config.yaml
d_model: 384
norm_eps: 1e-06
tie_embeddings: false
init_std_o: 0.0
init_std_down: 0.0
lr: 0.00382
grad_clip: 2.0
decay_fraction: 1.0
Each number is 128 + 32 x the weight over its row's rms, rounded and kept within 0 to 255. Layers, rows and columns count from 0. Numbers have three digits each. The size before them is the row's rms in percent of the matrix's.

# down: layer 5 MLP down (transposed), 768x384, rms 0.0797, rows 506-565, columns 240-287
# up: layer 5 MLP up, 768x384, rms 0.0783, rows 507-566, columns 240-287
down506 094:160128127127137139151134117122141107101210126151109099143111108116105147102149129127106191096064133075147098132111095147082124134125099139113092
up507 097:102132098127130110069165163162177209152131135107189155102124103119066109083150164179103126065113158120135108108156105136138080138090132066181151
down507 108:098112106098074191127188130101133094137136076178084112109115163117158132159177117072109119086146094127070142094099150142087140092191083164168145
up508 097:161126141154151109122114158131114115147103122087188138116115105155147109124146179141106208197137162094128199169114094099143139162098117109114098
down508 095:126134103067116145168107118127079154128172112158138151100117131098142156092036102113091152111127185179025108132146148107221106085146120130152136
up509 093:056124190149161095132157091133146080135187100147209086132116085091165051094104120096152075058125132184118108140139127197152132123114075102104135
down509 088:157123124123078074121075136166126116088081125125092161112131103184154139192152166170120198110180135128150087073134130107106113127127132161116127
up510 095:144099170093047129074089152212130113129081137181150083099151139181113153143110110135091114093076110118168124135119117130128066098101132154141069
down510 104:122163147205125155134129158097122148135155157045131143140148141133099112143103097158163099146185081128121157129123146162188184172096165141135083
up511 086:160078145105177168132144134129201096121076097121146156112146158136183134086105118183111118160118148132186158100162109141162081118090108084135093
down511 092:109203050192102080148080086140111114128132199115085166104162084106104109155170090076150099098079119065144116150109109120092191104138086174114153
up512 094:159100187126127120127092129113089083084125100146133157189144161076100066120145145109108088083116100116134147177123099101085132104129036118083096
down512 087:098104134085196143158155172065151174141115130134158141160140124104115144081134152138105157180176126070116167193052088132189191140092171130056152
up513 087:173240089092142138181108147123062139150121141173172139117193105158125194137098108154137141115122109158112136166180095123152175138154114124112141
down513 102:099096115172113136079113092105087117083132104158135061186152083126122134153144105167156132175123096075120091193081129156107058065065158131191105
up514 104:154061096117162048132111150072106140103115121126119135106115141147098086107132177092159191196125131122126210108171141084180093130099162145165127
down514 098:134125141152086114110165128143165091141149083130138137159111115110113101146173071160099084071138129138171066139116044162060152114172149154149127
up515 115:185148140166108121126125096106143158148188153121114174086139103166139159075133127111128115078149146110152176189147125103117128111113162125117142
down515 106:122122163097180134089158146125171105124115133109160083099139143049086039111115144182096118153083092126110090101179083128133119123121112117144121
up516 093:055120140182123100148174163168133170120136114122172071101113098145165107181091118200126134157169112104158047181093103173167112144052197173095093
down516 087:145129128063113134136085093103103119170164139149105106122115155111074125108166085094130074066066182169160156167077179102069127113171084148168151
up517 114:137143129083137146097170124124148144089117082157132120083156076095162161145110169119138104195132148156097135168154184167122134108090165141088127
down517 120:051082099152102131148140138194149110173119076184142148132118146116140165147139175081140159188123165101176099147164108144130130181105082103149160
up518 092:102130139082094113172114160122093160163100144151110170125116176140113172127109115173144105185106088126109135141083124096185135152158156134168135
down518 086:122109122151214099126137105117187102094063067129159119133073093128156092152104150081126172138150137102106114064166144142108103135132109114095112
up519 103:138168155100089097146170119105128196128085118158106149115098200147136131143115094147134128160118137125133113094111116117061167141112146172128105
down519 110:069147134092129077084121174092115098138154146121133066073147078073087118100123114102112107125106135129147193142109079141123129069095102132126146
up520 106:101115115172139127159107155088147096139063171157135178098142133113142138072160095152103145204118166113130106159170121123079101094174079131095039
down520 100:117130126130109147137145095193095212131180098124141044145157197166101125126064107127173116113116108131122138145094160153169159126144131126112179
up521 098:145068132176085133136152052116150112120102120162164127147143089162123126121086075129145101087116178145156094119148101198103170190103176153123132
down521 103:075176139048150096075118162112127142091149141116105101140183108109109147090101140115209118155104112142161191120103134139092084085180147103108063
up522 097:096118094145133193111108139081113124181127202142068138163120114111132088117144162079128153213139162131094133157112148146085125133159083076155071
down522 096:134142173153128125124157148066199144141095114104190186092179120123113120117136123107125136086182127101086070139113151098149082162128108159107193
up523 081:114138100083112139147113078138137144138122127184104162088106097050127127129107149094110153193120159089117140124097158165085138117092155144132112
down523 071:112155154140134092144114127129140108105143166076154092152138178162088125123204038152126128049109150146103091134121107131149121159118118143162156
up524 104:129160167139178162168164163060139118112089129138155123153141109092166143121113107123160068101086143161214076069234139111096145135157101133134128
down524 109:137085078154137101106080111124124148099161135089152176118127182102121113149121158187119167165147093105102187121120129103158061160099117082171179
up525 079:120149125102099154084156105132071154068062084094109048169112148125119136114082111162066157122121141084166141153058145123086099129174087163145184
down525 093:124091133152102126115090204156161167217186166123159098055197152152083095137142153116106121148183092135114085146137060056153098143080160160147123
up526 092:107111147122147174079086135163098169072179090092147137084126156183112093148121143136116102118153123120110189178128115128147128134191152185081097
down526 097:112157154073145084107149137100151046118110221134148127176114103115130086137119031192113126096138128080066091105087109109067119125109073156152122
up527 092:110102092114169135136179141113106126081137108138084108106050116106101134171157151138160153127116177113113079120137171164127126121159141122119097
down527 093:156128126117101148106151078074118118085096163084158165140196126110133095075090165119093088117138128136161122191169095137120186134091137151146190
up528 104:183174104106139144059108122126144116149141173116136121091149179131150105187098117129096135105150119125079138159139096142159112034201115129148058
down528 103:120045182152102198149133156131124141119159156197143187136158074123115118135127127130115156144059118131142154151062156146136073160090091104109206
up529 102:139101172159132169127163104074122171102169163154208160101172043107136104136118183143112078065140073139151106117086094115167136082066157125080122
down529 096:175136066125085078171100160142127120126102077141105077123084196132159120162121100113117159088151212151052127151134131084146091162158097153172198
up530 110:160144085078203133071120078148125154135149127132135175110129088172195100131091135104089138140103109141150099120123071073154092134098125119130132
down530 106:126145158111116124170167168123183152102133079113164096114121100114117129129125116146127136104086183139160195129143105189127162137093116147135132
up531 099:165134124176101106078149151108096168066083137203154180094102139158078148124129138127107179114130099131141095164102146115142165126126179117149083
down531 096:106127183098117158160124122094104098126149123127160148187165115154222117121166140109187076136115222149115175097160117116149137097150134131136155
up532 106:126161118169147162147110082135088118182153111120117132116128157148197155148111127122167137181143140176112123155112115123124162134163146122154129
down532 110:161108146061081093168058137170096100154190119148143138156114063191132146086107082198101173116129103128118084152105107117066079046176124182128114
up533 099:071111159207133107173094136116124153178186090153100170094176137149148156169136195130133143142098126076075133130185163092107113128131102106161159
down533 086:132130096133119180102141131186051119031095154086192075149066172115161123114150123118138128118178150099140117118089089114135126139181138120079067
up534 100:131151150096111162181179115115123112121138110058082193083189096117118085130212097140120120145117136103088160104111160113184160160144121072152112
down534 099:122085116108087125097125122106113150106081114192181098148095147134119144164126099148127041155154158155156138147151094087138075120107099174134102
up535 097:121118138129141118124125130143077143173099129130181108171121104120085096173134140088097136146110150131110172113115021144068137115097159110151199
down535 093:164141105191174141104096067128177106111115181129078170085137133132126135083131145140157152077215124127139122136074178068146123145147087070086133
up536 096:145122131129121139170149074175124077140108119154098179164142139156107140149106110115151129159185164120080146176106065185138124144133144150105143
down536 102:126134178168090170092128164071096152145185085096172094079101138146153026096117187086121112135137093099126132116129173065129103114118089112187168
up537 104:116129117148164144113182097119102159179088099136149122065129195104132127125132154100134149157095144184129148097146112128105112159170147114120168
down537 099:086153127141077146131125151152147066156118154148068152187094121188129152176106106083176095120101115129133115130115157123162119118132098171153121
up538 090:097153144134083110123127223102161152142121072144156099140117151146097118101109171126079144112118147181106095123109142154104161142129100134125160
down538 083:118136062111176175145131053127108100098136178136157174166153089111157138113118067088161082105131127075133134186079112169100139086070137162145144
up539 099:135220133147117088115107176143175077125124109125143186070092179135147093138084105123116153156140065196142115121162149104133155119084132117121179
down539 101:104104129120133129125126172169084176091112162109122147138125089087050115109210066133152121133156114102091069118114044160099082184083154190096110
up540 085:138092161126141162175151133103125115165102175108110152158162110154128053113167109136109112120089120181142142129148143127143108135095161103156101
down540 108:129133175165142081053118076100135070092156103120176084187149119088096155174108120167142155146145064111117119111074091131131090101125117217078064
up541 098:138080127141157144178096120071105102112135157157144092071130173155119143131097111143112089188180135169152067086104084115195131143177113082153187
down541 086:136174082105105136074186162127120135128170080138140099192120092088137098112133181122139134115113167151123178082125182137109086141128131102110147
up542 121:135146141178134212154141124107123148082106138122091161131129111120092166103101172167132104121141129123115143131160123108147165096130167108111114
down542 115:137131152118164124163144101191145129154085099126102124127117156105121038187099074103125108166129065163163162171150115123108179138167098126127099
up543 102:135125170093111137098129125050130191063125148146126103105152183057148159142119103154150189132082153149167150153079136136104121151101162120087124
down543 096:124166134188165110068074176140176168150107129078122166142096110185144089159129148109107131166146099160126110123185138084133152093161064100113140
up544 102:096122126148116168114131125172181124132110136185120067115157108143146175142131133151184158130080175156167137127217137103134127144114152119185166
down544 113:108120111156153096135162123089118152155132141060146088193114112135147106158131066085161089128129101136120117180128142201166137179136173097186129
up545 096:125163160097087101105128079132106154139118102202173123119113101137184063125083143155118110088096085113153127142174099161155161112082170113110084
down545 095:142127095140122156117111162085173139144126136086129131114165157164080131118198109122094157163109186105121143135123132126136116089136110136117198
up546 096:105129118106105078149125160099104108152131044133119116115148133129152107197130171112143140140123143161100064189180139110124123144100047068166116
down546 097:134128145043161110141090119083164133188156159123112109135185077156159092145087122065148114102115087124165123100124071158112156108071134179142164
up547 100:071123148143162182090157122111102114123173118126170090094066123081132114125132104108108145146195131152076115076114046175133071091163118188079160
down547 097:172100111137137091111133142155177213172090101107122147050153128183125100142182123115106112133137143099131123158150182064139120157134093096108113
up548 088:097129191175156112157125173082119145116096077130102089100101178158163187106144194150151129132100171146121103162131146119151160137176130117112140
down548 091:177158129125120125118138163120111119160180101135147075120146102109060112138183098156115116107166072163122108169094142124140044103077108148113122
up549 101:143108168178145135166093080077141127178148062129127084116110160094106164131103070140147157101145087110141140123130179153152066135161110127108127
down549 101:105163103106068150109147193156107118062131174130114122137127128154159104113108114092120115134118146144178137100096111150116167151139137107135051
up550 113:177198123142140147131129099131114162067164169135168166156147133161178152066150160108119087092118157153123119122137113107146105095100082130061149
down550 114:099110109182122113137122132171127162148091173127098135124123095191154101130155081178105082126130162137157164155119099141130147133114108119125178
up551 090:082155106161183124094168084156196115104115143101126123121085107140169165092100108151138087170161103125181111172118196154155113142108126127142072
down551 093:135118184058093148097099158126122148160104098170108169110151114119116123095128171099109180106132160155105116124203076072103117055134112138106142
up552 071:112106131099116146131121116203101120137142088167122110125206158112166093127099140037087124115126091059076162120129120134164106137161125122030144
down552 065:137109106159141097106101085146216170117114128181193149082080085159142181127092161172178101102154078166106135120159108128163145121170141113111082
up553 097:156178109105086137120158116077111047057098138107136088146132176119156126121086126073177115193107123103133147114123082175139178184092139091223146
down553 101:114074150130186108138142093153117167153136105192102170125118117141149119125223121212064168092155131170118075102178133114080147117112112152065123
up554 101:147150060064089163144114142157104139108125154143096131121074112071109092153128136168087103109170097120103138127066116143115149138139097126170081
down554 100:086124162158204129150088174093117161148128094136153142160160079110151168107100116100095092136125097124171124140115088175116122156159127112183142
up555 092:135121101100138223151108175176128179071079143133092096139154113182095133121139105117135136191096109144136122146110161130171145141114159109090165
down555 093:085135132088134114136165112091159110117205116131149108129204128076097123090139114125160072094139144129116166082102083156145142094117111133160155
up556 080:152131144144107141193092116146104144151103138048122106043137171108110124161146138118114152183166084127071070199110101095137160135219132111084138
down556 099:107147148111167122105148174131163124133202157119106177141113117059080131146148108135172083185120169130146141152104141118153110124100158170197123
up557 098:138144124167177166158055110104160141095159142144141166108113115134115127148117121140151139186099158106160110171112083106126118172132096214103139
down557 102:167151141119088127106159129176127163187106150170142200092140177125109115133159176164141106111125121144098119114130148116111154099148111138147159
up558 058:152156187117216148112138070111075109104157104213139183162181122152206184104111109128113072108078152079158132174183056132155138086147152141062183
down558 060:075104120187092055112150176081139120121108152095068070102134145156066123113127092117155159116113167157111121101085131131112113148124138120184165
up559 097:159051125187128098099140119121155095137160154133123148133153100123190143070150149143070140092135152149173158120158146123137125104086090101137122
down559 104:065121154130147106141134107129096118120141212163104109175102113118116099162133083115125062144152095140146154123124123124070113133155133116114060
up560 103:126194136135115109113168143149065112197109166153121165122165107130110130095094155116154179171134141133125150129094149108102139180050085125118156
down560 090:121123103138114169175153099127170136188107107057113110098087187140186166118133140217145093075095170142139086125111116143156171055124183081140145
up561 097:140086113096108135143170133153113103122178130068083161146171117208082104127123085143164117107109137151099117088113121152180087133118136137125140
down561 084:129117148145156193120122112132191152087167114134121125107077150148158113103140199188119132114146146119105085174148060157133122115085176071116134
up562 099:177111155107074169084136098114133154130096166113108160214128142140096108130148131156151172135103114082180181180181089126141121110126103118174159
down562 104:174159117127117085156119139141160165148141110128142160130131137095160132150102168088094127112125134106128089078086144133081152129134136076057108
up563 101:135090120129199095118081160129124103105079110153137194082184152131138133106078057112107115206120119123131165126142118142126106129186122142130156
down563 105:159186165141080101114153132153162094199120118127115124161134162132118118134102108168091159123163173117105159114163156128181112101160098188139117
up564 104:169196119095127145163113068152121128118094104136150128138112119123103136186099134171051106161158152132129089142166122192135157120168170196093148
down564 100:046086124154152107117145172127115111170152150100097120123076133104157102100120095150173113145123160128109155152136166129084113099092091115123122
up565 097:110094086136188117141089100121138162090132146119129129102158130172112149130133110101127147176090128126135177126116161085156160127138112152116110
down565 093:106138160117049145146198105087143116175064158074139126153133115175143144110111171143088154112150164159086084167163147132114119138168104118129117
up566 100:126146110094181177090161148112103138118062163140178155096142124159132126106208147091105095104177123142138117149106173156147129144092068164075096